config.toml
n_layer = 16
d_model = 128
n_head = 4
n_kv_head = 1
head_dim = 32
d_mlp = 320
vocab_size = 1024
activation = "swiglu"
norm = "rmsnorm"
norm_place = "pre"
norm_eps = 1e-06
positions = "rope"
rope_base = 10000.0
rope_fraction = 0.25
qk_norm = true
attn_scale = 0.177
bias = "none"
tie_embeddings = false
parallel_block = false
init = "trunc"
init_std_qkv = 0.0442
init_std_o = 0.0
init_std_up = 0.0442
init_std_down = 0.0
optimizer = "soap_variant"
lr = 0.0082
beta1 = 0.95
beta2 = 0.98
weight_decay = 0.0
lr_head = 0.00861
warmup_steps = 107
schedule = "wsd"
decay_fraction = 0.592
decay_shape = "cos"
final_lr_fraction = 0.1
batch_tokens = 32768
seq_len = 256
doc_mask = false
z_loss = 0.0001
train_tokens = 135800000
steps = 4145
dataset = "wikipedia_en"
Each number is 128 + 24 x the weight over its row's rms, rounded and kept within 0 to 255. Layers, rows and columns count from 0. Numbers have three digits each. The size before them is the row's rms in percent of the matrix's.

# layer 10 attention query, 128x128, rms 0.389, rows 0-21,32-53,64-85,96-117, columns 0-127
092:144169085161093145120125102137150154157141176119130138111156085099155112120141066140158107145160083132113128113128144114164127089096135103132125101112138116137148154141073090063126126147132150107100114105103154139154089123146092087115112081107144115100133118149108167148130112127121166116106142177161133099077136111128124113133119097132128104137155124107121115143127149130135139126146
086:116131131126169115121112145095104098145130095123108143132096103140146098127117097090141155151127180101116151178138114132077140183168111125132130116124138108138104066146152136132119168137135096175136138156111101134095144184158150167127146135121090160166149137115138122094157142114111144127121086118114128165158082129141145183119105114104139135142127150122148139128155101151123133166136
074:112143173120170109135112140113135120128156089124123136115136131169133124179119178087111144142147142091141139131114146165120115143153111135133155170151144091121146052156187154143114131096087164174161150177152134123127134162117172144156158107129126152115177123111130123130134150151115124146136098115117144172152087117103127106137126141105157104103118131111125105138155098133106114134134
111:147095132118124156125146116122156151111116123087102136125170121131146115101141171122094154087109118130144103117127118091091057146101126142151150204123157095085164176138103134158103126119111121146144139100098118134095102143155157147145159110136140093137115123132132124107139171094138148144116091110144160123104137138135138135133085124110134102151092147153155165118083140151110142159123
103:136147099109108136128126142153117134136129181135150135154118078134165102139158135133124097131148119066129125145114143110176139079139144121104098137135126085127116118112092148065083150135131160137156126133099126140115108116097137125136096133141106093139139143128115134174145139160112131081102160127111141098100150153116110127113094158131076101159141082116107171094130093174111129150144
091:153109132138148128129114131132169110115104125119096162119124131151126126121127137126142185130143126086157163123093156151105117153167141154117131161126174132122167079108114144160107142120085141145160110185143148089114123135131137131165151115126118119086094131158098089117136114120095141129131113094120131172169106076146155126170140095113191143133063145116130144154148121130120120141126
075:135142081124110146125151097153113101119127142101191123131130153144131092149150142113174093094098134139149115116111100088140115153117074163102140136093126155141108149118154146050154087142162147152078140126136144162124104145133166132160137089097153132117111135115134136159171140136125130110097134110107142163129124102113131122157141134193136131108143103134128111108138160130128131104091
119:120068091124139111084086164140135114165128116102112133105143136117164145097117086115143143127132113118133171148146134140102121102128146153058132080165116099148087112147111111155088120132100137090113140145111124145121149179133134103122147144123148113112132140125109129127156094135127123172071080110128183156134095144088098148116123108157147112116164130139139167120116156128139133132134
108:140142110135112131141090119154116072128132133116102128093164110134124114094118115116140158103194106160122133152072120156116117114107156103110142093141129134142132173162105119136107145121117122110107081146124098090129138103112125087146123133122090114126112143087112135126149122115114147095116148149133130102069180145108100130122147136138184147106113121126152151138157100169114104185078
098:109076151128115115112154146146158110119117161140142136155144169141122134137161148144133079136118117131081133137144154174121099099184161160118138129120150130120100153112104149099115087117162129128100146130107149057100114127106128112133136141112174174090139131133128132146149153147140105135138177097131132105138147086121166132120171170131144122129117139129195115105120123126152146085112
095:156124117100095122153173100124102115117135155185145134151176119128155177100082154128139146114115163152118131164163111123098123139176132104175153121145109119130127094093136120111126129107148162152118161119090155139140123102111136123084162135148106137131113155134132100125171091128117120101129126128134135093094112129128118142104152179099144170111131115139145096124104125143138101146203
091:149114135124124138080123110128127143131125122161117111109106133123143131139122159137069148108149138128125137105132131114116140122157119124098127130100180162124119154110154098144114132129162085121108130123136090088105115105114164152135108100138060135144130142127097072124121114163088082121116145071121115139131129082103185171155134130122142081130092089151129119090123142192126121133105
099:134121112152149123124150124107127102126139140123101171097112161109122144091176108151134123144175119119080145148158149125080162086122133124111134124115151148121099127132110113148157110104177131083139113130180146101119129110096149115088132201166127138177107125143063160119110161088150126127114125109135103152125096099129141152097157141125142130136109139145119098143154098104155137114140
103:116150105152106140111116165137138097102124127134090117156135106107119124179122100116087107064135109116131116109124131129105124135078141126170119087113107162128146066122079139126139127117081115153137169133149147085158123129110114102139163098114108131110148130158119134172131098098110128172115144167114168085094136152110127122159158121137138098093130100116143187112114121121145110121121
109:123130132143129079116166147133105112119144097181164080114121134121105156141135128141065121132173134136104119163156126120141149124148113129171150148152133140106125122133141129128110120099149121111141138084125131121128129109166099141091136136186132104102089106133163101105142091155122103166135139152126167086095139144153121089102131170130138163103106187146181127124099139152092125117128
116:117093153069148119111121158121101167101110094113118100121156125146088141155132118091129087095142141087187133117155132133145092148107112124150119156107133129098104118147149102137144121154125128117120113108126144157123127154086173111095151141123160132127139074131102098115130085094119133110116158146172115140117138136129133152207142118091094092090125107127128153151113135091107120140125
096:093167156125176162143137129147119109136157179112107133093159093122158087147158130160123185128170160138090103116147157136164113128145120150122103115135133118121163132143134146141124108137161169122162141128112153099094112150140143119098114105146150150129131126134133163080100127120070128138098129159110148118079156137107142138116118157116155133168106115087124167150133137149143140079107
107:127154160167132166151128121110104195122144155162116127132116128086160083151154104106106119123109148144172090136141118095186086144133136126121140171129111108150142161145130104126132120141158106124149158129137136173124116115133102104147120132128145109150131122070107101120108117107168130168106085126121158160149174133154159090125120140155113142137129112154133100130103114113139122081077
107:082153152128147094142135097103101145118140186145094151129076144115112139139127149127152130083078157141107146137138141124124137133178105135202119131144164145144130145150121172137124115153111171124112149108184135086133145116150136131126120139129103144125117105118136112098148128156127098148121120180145172124105088122110128120123125069106118112124091146100159106089143149119125098141144
111:097077114120115101121090131132126130086140114117091120131153128138133150117142184165142129176127125145110150091144131088140171151114117138139111180131183146122072174153126111130121134107200134153117162130143145113100170122136124134106100130150101175146129126180105134164110124161171144138121132136165107139158142152124136138117110151142136148131161140118174150138128114110133129107110
109:099129151123124117134066122088081152107125125106137129174096176139142128143154148119144093141134138137198160146110138106124163127152141140114138113085117120106140143143165165103132136114149139120124098086133139118135098118111113117106118135187108107165122114118144112104132112094110141152160132164117089138162110143131122134107135134120122146105175133070110117085138127126192099147165
112:115082109110106141092062167097108127171162119137111140106099120111151140107092129137144138096089137115118127138136098169154099115131134140099133119141114125123133156100099102069122156159123145137146106162109108142116094159143126116116141136109127079091094138127090149132136130126154106088063099123162179139122143142121107130154117096094158105106118118137123145123162121133076111110127
056:135155102122089139123117142142080116130101202087112125168170143156086108116133110153141094151116127160122139158104139119169125112135155110138133143142109133131114148141118112119111105098127170123091127130113125147120097163098095162092138102128179125145093142140156128110132124147101104149124121135135166105114124126099170104162123144120161091057141111134077104148093096125125125127148
059:136118141169176112117131150084126123144106070122130115099111113177140186119123140109103138137136126099099105159167151145137171134118106109137133163152135120120148078102131111093082163115123120129123097161099137100147151134125156116169143131126086141158156115080112156148173114155124103138138119093106084136123106142150154151083165112135107152159132136128164111130154113148126111138115
079:099151203158118101121101131110115157122139096162110122111154149123122131141105129084115116121142125099120144145132144156146144138129104104157150138139117082102143097163156122111093143122120148137175153125159104129144142142124160127132106151139132131108181118098157171169153120145130165122138118141116107150107094144095110130147093150151110116151111149109125056145185101107130076149149
110:136073191113132071138138156135140130126110117142118140150093130145077128135154164140148114088142166132103139145119157131123141137166122144178125135142150172153135114144130106112150157095156170087134150118134106117116100107118133153132119112119110158109103133111160099147176131103107153127144111132096139150127127137180133148179136088122076109129084089139152109100136111139151097147117
085:093098133124141091125142154129100123096145111161106109119111144165139135123120131103157116100120129137112154148140127161149142145115119107119109090134077091157143073169158122130100138061151170156122159102100130124110114133134144148127068147146151112128124129101160093113142100159117141160130118158152177095115101148080174093116143140086135135115148120093129088115100131134123136150135
072:133102156116152129100066147190109081122146073136104136131118107113135144128113107093125123130121146119111095145104150134135155145127101127156097143119147105136077130087145099118093136137137073122138148138143123100105147087151152102141108142142105097122109125109110099165120124128135143111145125096105077114147100130215097133165144126112122155103139159171120132161123097128126136127128
079:109134124124105151164108106129121154118123126140146114142145156112127077110126111152169134125165088095163131183127118098119087131122110151159128136158119091160146173158119104112137111174114144127107144083065123112121099117145157189128161122164128149151115103162141106134178150135124136114103143133133135149146097138117111138133111119162127142138148153109164121128132089158112111107194
117:157147127136105119114146098118151158126102124113117147120143133136141127100134122127113130132090088118079156100179091104175149133127161123114128133113118080129124129157120157156169143182173158137118103114075128162146163133103139133052128101132164135115097152126122101099066143121138154146104115177136116123101122147138118143108119134136170118160143145163134127123110153115156164138123
103:121103114093142099149155138170135146121155107142139117115159194105097116159162126134155102156156072153120122123185117143122141108154107127130153124161123144175115128137106104113105142167161131115135149129151149132126088113112119137121095110131160140104076122116085119069100125128105127105118155144155100088124140124129144109157166108134078162107162132131122073138114135146129122107154
092:139124134118119117127178100116159104167086127100138125153084108136104153148146164116108102165120110133123137078157142114136117161095114093137149157100145133118117152125111194139130128132163156127158108159092177128148097111123147069125136138150119144147106127091175147128094150114132133103092091100142129093129112148121113127113118182128145102160134157131086137128164144131145171128126
110:103132117133133132082131149161101087167144148101114096139150146098163090106127118100089151095105157100121189144163093147095148095130134153106121152126130101145114107156153126121102154100115099132117174184119100164117139132142157100136156158103131123172145175138125149116173133106122154112152103124129120148133132157115143167111133150150167142152134135105166155166135119099126120120128
102:148119140134144108138123128138102167108124120111159117133143085127129092095128088079147117127126120136175092116131140124108110147167091126181157128114132116170124122136119117105093124121112111085103146129125137111165146106120148131143131174188136072141092104137143107126159141184132173125164113114153144161139147140100125103099129114152083148148107092140125115083167169153146134145139
094:138150143125122146115101114137140130097127127090092119094126082119115160137134092088132108112125129081161150134136104135142125100140116162111088133135090116152131114092138096156123078120091110126117121122167121118141166141148133161113080162170109164082127124141090134151161103107156099155105110109105154051128104136134147106171095127163119117119104090119122105097116124130103126149119
101:134124124111144138132135093121146140097116125144070090116137135099113103134108147115128116107159095117053113139130129116152117111104093091130104152101113122182171162135126128141137092112166125111131151116146183131141114094124097178112127173133132068079085100156152127148096143149125122091130122122108167119137140127166115139121120136139091124094139114155116132115153098127103119172148
097:156107143100078156138118107130116146141092200152086112160114111135121075163138129147075151079123117123108104135114107156142120168156161181137086103136145109122106153133159152106107118104105124109163121119123110122072132128100119163111127100150129135084131111147112144111106145108114127146119083140128116145128132119125131095178134148130093102112138130139159119133147119156130082154107
105:167128145156129139113129106133088099096119154140125153118152141128126107153142093138125108140147084135114099140143160097120102156121124152146140082148113092129143164101084152106101169091125116133130158130157115112129109136116118134087122082179117122109098131156108112073103104122126141141088124136102126101103148124090109092063093103134121099157134138097085101096116117153092112115152
104:128141104146131118107138100134095111153156130136130149124145077114181145162105145146146182126141160142152168130153116150136148108121110145129129108106144168158102137121177155147181110128167136148133103094147114156131125121144107097138113157087164166126130109123121163173160153138171090125097142159141088119127124153182122095123117140118116104085133136128135103192120134144106113118128
122:133161125107098149111179158120128147135156152143114094120155141132093143115101132142124110136151114115125098118145064138134129088058111096112111120118084143123164149125071119125147112101134150100114124099117120152134126110154072111100120119151114114093139123115157116135132130163153140111125116104123139089120128128117121157129155193154112103097148163176169077102128138101143102126111
105:121092142120133114154158112131108149083183128180121141108147127119145128138121158102089103099147129101165115157143108072130151158117127171123105136117151140123161147126105121119081157152175173178128135146137126126103118166110124132130104136116139074140115178132091111165121157117120133136115096137130131088103150122088149146103108172112101106108129118128150100117156144149111096157153
100:137120114135154152115113134151160144111109143125132153128088150117097156098074131181138124123098154117153124167122161146116128195136115105107132120159117144086143148102159108136093134085138157135082086140114127138082101132143162153175139092104148130130088150114104105136138135127132112130127117133194110104156132129138148132125134109125116123147088144132091175096167154115164149150120
113:137173090068092092124125130132127134133130148128139137144150136128099094132135148101114099135141070099146142137163097168140111121109094070163131109161118122143130199137108159132157122148143140112129124089145145130091147109103146124109142144157175090142126138098158132094153141126103192141136159119149147132109158138120122159159111122119086119132121083106162120146127132133128104109109
115:130131144095162151130103182104137149137119101172144142154094162132106093129130142121110137141127115132130094144115124154142119155129099158147103129093171079129114109173150108122099129121110152127136105124116112165107100128140140102147115108131110118118110130132111129074080136064095130089163128118153135145135128085162129163123130118161131182123121103135115109098175103097117099144189
084:154131101153134128125200116125131158118169103120075135126132130111135144148098125163160086119162106172130108111161134098147125115119130106109137116165091127146130129118122153134133128136118118152091133122129138150123071056112158117148147127112180127089112120117143107082154104142125106124124138127142088133103152121166133115168107103125130111148164116156068111176128141131153157131105
075:127125167103178083129108138145120115160078111109146153128121146111175150116110156098133142126107154083128157153128128155157137137165152111148122164123144120124118097173163071123100125114127140132175117161122107102136153146132103134125150163180099135129166136126107148152135155121148134149123105108072124143132103124106116158096147145147117157123097092108146169138095086130123095151159
084:122149147140140092101099169095133101149160113149136103103161124154105127131142139105096133151149159161142160159112150198118096106166137135132180108132124080124135054156146144124116152109111162129165116140127114162145137155109109133139130132148122164133150118105112181169135134148138117147146113157109129143121100170100096122164109134108146109081121127128134101144128096110104132157154
117:095146146129128131133128115157099099127124125127143125125148202117141117107115127113116079160153142134126136130089129141181101118127120150132191143083160107175086094161145161132113083116143162115125101121146141126118114135137106189116128167117127122128108127133124138101097145094126107117184148151117143134112097141127097136144161133140097149112155145130184117116065135107125121116095
098:129160140123116110188153132129115170103115113142132152105157124134149173158109138166099096151148137158119130139132127125118112086105087072096108097123068102143168149144070107154130138099127159163160137110131111145123140154117170123103143118155090136105125100147121133157106095147103127117108110082115124152112111145174107121112151129124106131118119128097148128133160140161118098151175
091:134105142117125115146117125133113085146160136108125166125104105165148107105126201086119148118115165096145153140115153141116129120147162181108148161146120096087086128148154132139132130153131082145127087142138108105150129155120132158120128142155124140138104167117113152140147151106119102143130160115114155155144113088134109192171125124115189133147135108125142166149118104083157151157114
087:157080127111117118104141145130146123120124107094130159100131107120157117141087090184136126135117125164132120151087084084136113084138091148179088120107150127188105118076135144124166129105165129121100153114162121139115142115149127133144141133179143139144106121123117101107136113113108130143112139116141149134114122148110127104108129107180088144100159106090135133142084088135096130087158
101:101097161124108145126123173132126122125156100105078133129156124106151148110143138147146106145120102134146170097133087131139122084118139175128151144134154095087109111146150122106108163117155110123071128093132128130115147096136134166156181126137140140185164144153094131118124144115123105189137158142072093150099113141132132175133144117112137145145106138149147165111124094105134113092114
128:112097155126099080143113115147160104112121111095131103105191116143175094141112150195074154141121078133125163124105110108132130091084102199144147105111145142118124096148106141134109112109160095128121121125112124138118105125128092154124158114173145113113102164125106127087135138118119112147126129120092157117100129154129093116117119098157133143132154121122155126149089102120141158106121
094:114183131108125108132128110158090156109119138101126104122139127131167088135144168077139144124096101112104135159143138109107174124139107141157143139147099093107110153135115170078099144113148106139162159148108156146179158130138106110105092118178119110123109154172139159110137124176137129120114126114086122114115148158104097120107164144135089125153165114098119108122132118161156160096135
100:122114152161123146138157112152129143151093138150124151125146164206164124147109128082111112081140084123125162132154164098149126111105122129119142100109131120116154093143139164142135137122121171141128115117135156181112111126119145080152113156126153149134142118126101149143097146073144143116119153081126119184110105159095098129114138111156090138171106102095114108146109143122121127120169
091:125145138156103160144169129118054108135143109132105109142088111119133097155097133122094117122118146124117110134135149098148121155148092128127141135137144121099090153158158123133111176081104105160121134117117137138119139115152182124145098150112163135174128151078167132097123137096111159109138134137108074167158149146108140152092109148120117114162108124116127161095112140136077137083104
097:107124141133127128147108081124130148103139117132157107106129159160066138122146135126124098136163133139150143084113109098152143129158153139132128080088134138076170111136149138131130119145112132100090087115119116146098161146118145116121105108126125119133154135128184123134079146070089144137119105090091145181119096150105091123165131122164139107150115086123116169149144131143145129092160
098:172186129129131098074076135123159100089142162121112118145115134146154165162116117152106102142124117112127091138106112118170110123163116101111127111154081187137143124132169130100188113124120106125119119151087117132150108139146082111153111086147090132096138137112151129157164158138105138093118088129113151116104152124138113112120122125133141128127127121094138133126123152095164105079127
097:136127145120140102137172100108127144128106128104146151109106087102058121146098148102171143120112115125149147115134134165155086156100131112160126124145114159160111150131117115091137082103113120134127120132072136169128143073086126140128137091086152101122144080116126131168122125115118120122119109149121135106163152136142126170131112112132116093107124147200151083128132084147104132109142
110:152097157170111134114149144098118102100138115145081166120161081152156105140131129119160099112109137108088100121150092155136165114121137117085166113143116097089155120134107116124160126069140124158131103148116126160144117154128155139149117134102111135083109162107110159137123120104125136147096110127163133136135154119114085154158093123166168141131131105155131123161112132124177092167165
085:108115082169115125137115132099127136157102086131141167097125126114117107167159135150147123097094148092128117155139143171130108115097091135097096134137095083139145149125133170126089118108152116169125133103152121145139119120148123134074148111135125083105121187155129135143112167137127126115112121168070138114128120137125152126114167138180160108132193131124128149090140125155151097130143
127:113162130154139087112139135119142147115131156095120106119106145130117127155128130143114134123107127146133092095133119083184101110146111127207112119096174159103137172135149122148135142147153147093132193148170170147146136151125103138120134113126124160189109113124161108127105154157129134148139155157139138115118138107085148134094160167130058125094138120106144122111127113133144106133121
096:142078168114114123141117112173121145096136172146098164114117155119130089078089166143127115070147117151147105117089148118117114132112143136147115160137103126137069104123147139123140135144179106133158142124125155110117137125101131153126118145089139133147119090070124191116152119137131141137149108133127120143101141097109094148144104110114144150101090102121126111120162071134120170150140
092:174140142143112106142115129124124145145123104145103132138129119129163153132148136093154152121157176125123110184117122129082104138146124092107155091107154144149123150107094118108151114177109173142129120135132142089126139169142137106148177132118129130096129137075143131171160153090120146104104180138129159137107127177106142118135103125102124133127116049082124149137117110143146124171141
099:115155132165139157109111124129125118151146133125117122126103168093113110114138103060131112129161126157108139096121122130131124121149106133122133133117088119148094135108154104111103116112132106127141115199135139147120122142165103111151105089116127116180163158106166149138101084152095132125138149118156161162126156167145130128097158118143102082110121069099150092113101179107090100149128
115:116087134130139160142141143153163102116105103124107142180108101110156172131124099115134125179118153124127116108140141133130111107120145166064104102125107160143127136105108165105139095088162130123099086145129134124143126109145102107149122096106084115119088134113141130090158147102134123177133109138113146115133137105122124145151095114113195098113149128116158163122098136141175153104076
090:146122135158082117166177153153134132183173137110106126109166106106084097103100109166120093135124127150179141097115125128142111118096130117166182127099110150121138159135081093109146121147106168120121137084123153161136080152116125119136169124145150131128130144132096133128110145160130122142151121144145169108096142151124116103128098128127138101142138144151161125135084172125137149084115
078:121107134147160114113113121128120130107134117146152122141116096165111145127098166119108147121154153100103116161112138165113148149155126095126101120166136104134116089125185110139121162116138147173146119177091123141119170128135119123138148142142080137143128114061114107103151112143119173124181120142162102170134114170112150136109119121120140119103140144052104116091133092099092120134153
085:121133149128165105104121114095161136107127098132138107151136114149134127159105186106106135121156142095105107126091130172093122161154119100129113110139139078089136069148175146106126158125108149148172122155124097154132144107121082126129130144112116147125188103095142118134148152136099137133133103129159090151121088123105134122129112128145116133088123159103124118122147076106103095184160
087:123140126114129137126090161149120169132142116160124118122149126120161113137118127113135119120116139097075129169149128136062148123130103150130165164147166147129133116083134094141110161148105142084096129099174095136150097118114084088074102135192129167135127139106105080106124154136119162120147104133163129149135119148142133134139119157144107131123155128116081140133163110118158077123149
104:127120158126159100162148168119138094100139151080132158093192148137104102095134145140095116150148117135145072129112162131124179094114097121151137133131144157117125104114135126121109102124155151146136102116147163094166108122121141130110168113132125129136135086107111117112130144193126134116117097133130171122117164179133124136158112158141103107185136159119105119121133101134098075117139
086:103151147109126110102103146121159110093104128100128152170128130124127170184118160110095193119112137115115131141092175133111128141170168159155099120140134116088104096124108134133133139139109092122161098147120075128133132114149119138136144149076108108131140090128112120137119143089110118129133126090147089135154113110133152122144094132146141098113092176099181155121114113122089117172143
080:188113131091164128099139112138131203105090131118116118130139144120158112113174097133141098096123110104118152117079120129143118122132121132138112107151083123121130131117125079095100125131139114156085146134100118112088115124169083116130084115127152132150104115131149137126120151125161146101083126118131179161102139100125142161104139161145069123116135093162157108093137120133155110115112
114:107141137164132121169134171107135121114151113102156079105152140092122151127081116142107097086073125137152124150140126119130105141121095148144131158113146107137114159123142102130101139117128116178129154134128166171167128110119128146111147108140116113149142162125161108119112091108151148112141084092123129127085119167158154080095147091111085135141094180081137161115145109138123151107125
099:121118134102083143127112148123120136155144134126128074113174122161118133098144144142128121086149115127130125127150127149095154168099127139191133110119144154082163134152086130148153119130132128144116184108105094073136127167141126166150135139146138112147125098147082147140147081148137165128105152114169138130144117170145128108123134137142109129083136129149149112125165091147114149175183
101:179129121120178153152095072121158085111123127151178150128118098106116137118157123132131106135104100171152131092122109087137140121102112120153156189162156127133148123119148165127156091136153124124124112090143122097084201125088126130116146146144159135139145121133109151160153108145127133138119122142083112111136144117137132111137160154099082129098106127131103148133096128156092100113127
096:158076123155128127120101148125094116162141139158080114089122120112163153105160089135133144106182137159105133139121129166119128096170122126144162135099128121113120098118133128067140162137176182108125120134117122125108163132095140132127143127134124131165165124133114105097162161143085124128154117119119140144102117106113103147139149126180170168103173134101146162127116119131115107079139
099:115127121113098092145151097074139106130140171165151147085122142156090118111157150167136123135095149139112152141169113105150115135121097114113135096102102120137150125149127159160145131147138123141127129151119119166160118142118146111122116102142170118118141129131106118167124132095127127142140173150146142134148124146045062143117102133119096137141135122118089132160100059136125127071133
102:164142106107106145131102122174135120142180131105101130121093132120170110151140150126152087123144129107112127159059120117130174114128166151081125124105119130151156112123108119144125105154097149122154105134082100118131159121154146166180110099091128152127154142172113106127161108083127147125134109099148140106093139161140130122176114083148154136160133162171121141125096116125115108137136
090:101100109136180117125130112132135123093101109123130134126158138093140138125103120161152123089137155113129124130141125106083127120091101083163132133152113153176124093103123152102127152164173103142143164155094147118114146160144121138112070140145124180183080125124126095142143132111113175141096104117110116142105139136124138126093170157141093132140140144060123159099096135139112134126128
101:150108125145161107099125123075133151163140125127137148144120115129137112148103109169125142145102138119176136172098143105170127112155116125120099128150134126148128157127124109149124100167108126149086142132140122140158178119129110150098146157198141131089093102085158125126115075123154173122151168156135144107095118126147125116099173118118119108136156140169120136082150175157138109118106
125:134129111119140144112137100145134159157130108140129098131134142071133147141142103170078105100084113148105199134142071133158146122105147098144127108136121068155105151112117114111140137152145113155146127117087144164143102152152069123071101124134154155131120114078122107149125114109126141114122095113088112135103155104136124131109117136141075117097124126152143156094120101129107104121114
110:121135125145100134128157146103104105170130104168107148118152160092141119135123107103152134123144075114148152121116096146105130142128168112154102119093118127120120112135133105139155163140121124169105118148106128147155184137151089128125150152102124111131142200106141121130122082106109136095121150106161140136109111115155168151124137114088198153108070159157180096120129121135138128114147
112:136121128113149081095147121122137143098171142107148114120099160125125114136156145152158124127114105109123099146095121095147157117102142124182095160125128142126118144140092147168106151164141140113127105138085128155153095181103086139070097171152117141143124141121144099103155116159130168114123140123099137114123170133139156169125111122112057147134165127127134090113128142091140105130163
111:119109161145135159086145167132121120130160130112088127165138138172095108156104089125108147129150157161121069113104153065152140157151107127106125160143146149097142121138130110126134144107114144124197139133103140154122097116137099204170102140135111143132169134163106134182124106123087148141093136125155121128100132123095100157155130142120120128127109109139156133115103135128143116117133
110:120167157124129091156134107124170148113131111145126145141168145135133069112127121191069154120152106163111149155162120151129160137151128140144112130097153061149157112142159101142171125160147132148102115130100095186116124099156134114077094118096143167148132115139116092130128137112088128147129126110132143133144127149117130096104120093090101140116145120148110166135133167138123127131120
115:135114133136178119113124090146127155094140113131185137161123121115079123109134119127133152125076101178130116105146110095136125153144147085123112113104155105116130144089175128151097056120114119142144127097150128170137117138117122164059121132151094116184128130161134116117121122125161134141144126127161150134136141117132132129102140149132073169091106094114130118111117145085134116098120
102:079101118136094142098119102139134166107111107109070126081183120098083134137095105142164107141164127110157133078120134154099135131156131128164121175166142160176117159148110170141126098127100124117139090136159123073118144134119120158153122135119115145123145133161094142109092162146115144107139128115146094099127100135156137119119141162082146115094155150122121134155128124124112121143123
# layer 10 attention key, 32x128, rms 0.374, rows 0-20, columns 0-127
082:141105116126150124105106097112094105124140154170125096154114132142099115121137114176106116137107108165084109114144119085143154138119134090188142129082128146138108115127149152145151154162126121151125095147110100119089121146140108152103106126193158128148136157123126161109106142136138111135134150153131142116188170148145087119128160164073090148120108144109108094107130136080129099108134
110:117137142098124107124114150114140105130163159155088131109109133159186127141111121087124146087101197110128121155105162150097122106104143120089139155153136108107155107164122114162113145098103160110163126128139125146122154139118150157163120103131089107136148163128115097155115135081145098113137124107107139179124087108154122154157138114121153104124145100103113172152174098115118124167115
078:119136149141078116094060100138101125141146153144160154120119105093129137133092112106157103161170108120145138112104132110110134106158141099146109133146107132121101119074115127089153113112135104137145101116172130084097109109138142142120081129139108096063112114133132161122134086111152131134120077106138095101119130142146119107162092142108149104139077136158137115098111124160108108126165
098:120080113135115053116099102092115093105124151116116130127082111152136133133093111144081151088126164106123089172117122106133117173107128172148157090108131123109075132144109130113158115144112094151140158077134135122127128160121149089134148121108118156133122104121130097140128118129116083135139138116110077145123138140128141121144147108119158117145181089115161129148122095119120162160097
088:106110068145101144102165127100141157135139127146152145166147118111087148115128112124158068141146089151105138096131078112136134103135109149150155105131112164126141155102129126084182136179122109131101086149127099125131106119135133104084131111115174117111106100117151161112129109119132176168109115150149099084122145133144127114160130137131096129110135140149093122125102167135131152079133
097:129105134118168145120170101139144144138086115123133111120180173129130136140146101186139068133145067141115135104136072106110133124099108178171127114091127140115130114126131124112138116148140140141105115120133140148114102102130097126116168108143160149150145102103122112109095128145101154142121139154116091088146128140121123114103165139148067177128165120122130107086102167122124144092141
126:154109086092125134118159104138091131136102170143157130121167164116106105092126114160162109099139112145126176135133075088118130135132086167171136137109140171132115160145122122123141138162151113124080143118095149157149130101121129131081139101113177144169109118116139100116112146131116127123128141109167151089141128119169118111113154117140066172129137112115141139090094157125106133112117
092:123143098166132145099141131119128114110097145125145123129156143120157113117124129121144169144091173146112138132161127174127115087169128126092163146128134110090153119145163121147159116120139098134142169153083074122128135144097164104153134137125108137130165156090122154129161134085141111115117152129155158144140079114100146145100124141152123085167124158129115111180144146121181138185104
096:152104178097157139111109186101152124132153168155159120127078133158132148138157135131139117160127132107109123150143120105112147056127103119155107110133174144122125163126098142096120129117121100108138151124141144131131142144088106129145104145085155120210121166147152106160176145113120117122125086123136161139100109100152103125133140142121141131141131092128167149112108081142113101134131
099:125118120067129129084137144130104086107135145097145166121112118099154130116088120151108152123091137121115134087115097132138089132107129172159147087159106119108143121129125135116073127136154135140136146145138104141115093134169142178147108113109106102116120147132115120112155089173091137140123106126156160140157113099136141078112142127160148178140153136120107074113066137119139093106126
099:108114162110165115129141143145129172121146112142171172111114193120120125082114197101148138134138120066140131146168128095107125122147102163089134145100126138118152107170135144156147158133119130151148131150131088104116144107076160127124094117148167149124136163123139132125072143126136154129094135108142106150137089147101131111105138100174135116115117090140152145131109125096146139124142
102:145112139136163139158110097141146153183087170111114124184095136113121128127096099111133153127134126105092100141164107134124151134141160116110114123101155127103129130176097103127122120128151143143145122120159130084157174143158101119133115143096106132100132162108130151134191098127137107148170102130073159156117161134134102118108158142148130123118111135130178184128134089120166124154122
104:119118121124091130131068101141119139156110133163145121177161140097110125120154105150148144132137124105124120119105115141092067108100157151143104121157117134143093116137125124148161077119138143135075141137154131176093117082116106120150099137140077063122116115137121144122109131104139095141108146112121167109121149165116133097124167147132134087135134108095172117168102124158160113120152
087:135112157160124162161103097137155174096127111150166106130132101137099129119105195117089126171068103156103123150147140098124131145127112133168136136141097127120126154089146134136110063105108130141108070116150110133112161138173134084152074131122110104133111123158102143148141134115123123117134152130081155155108115143127110098113137148120153083143117091142144132124158118123153132134123
102:124140129092135131096138126158114133099167138126150121124142139093115151133094125151167118126161119171123101098109118116094115121105092098133107154097113131122108121109185164125143143092204098134131144118117110107119124166188113126097131140123117140142108132124097149138132168130119116138119135144093093121122163130117127114110105125133101126135153078043142155128078136137142088096094
109:136103116135135112167140129150097157114118075142164117124141153164147119121146087159152173110150106148134130141161100072121102141135145141124148147142114117165121105135113130136148108122118098112143121093137096134110146073126139131111148172095134136171109122114148130129104077123167141170115133108153124122129100155152211106152190159120138180129140133117116132134149117126135164130102
115:131140141139141097140102133165148127119110141091163077147153136119128118134149181127153090111117108156099114118093169086162118119132112152142140119136155144105126096174111150129072138118101094122151107142147066134125123169158107167124154164130141121141110104153152134149128126116089104138135134100096144144075110106131140134120137090150085134150159123170122145132141166099092160149114
100:158135126118118079149098080162149104146129136156121124135150146122157150152130066128121121106172114124095135180131121109109150169135089128121101119127122176130136129121090114088107102099112120130129132127156164124133178116080112165100104137147190110140103105130091113108112125113130069142127102096066134126141116120164121136152126137089120146146122106104109147110112145129138125133168
099:152148119072127132100130118102112114128113134136100046122119167120133105115124135120144120106119157098151111153134171122056117128147086102116109132165123128117158145125113102132121079130096136113153140146140108115149113128103115092150088108138146161138121113120143137186136173112123080090173111095126099143132119116117083121124136122130107098097164138118134136141079108111153096144134
100:151135089109162115125151165168107127126140098119103138108123158108123117148119123151145151126104098124143135122163123119156145123122122132082160136137078111125086084090131170114152106129118082128118177143122164136159138085109136147152121133125105123118122191108160090149122148159081128135160120154064130138139171095146100143111136148110138117159127142106091154148126131098124168163138
093:124127163123105156131141124139071163121120125151143122130154155103126110110153155161123112121167137077105118098107128143160119128114132148164116160169141127107118095150144130103121108146149124089123146106136169140184140144141076122144121107097134132093116103185127170102088180094087121150133151139135118124097135134099125172112112156158104118133166155140125116117118094179123116094145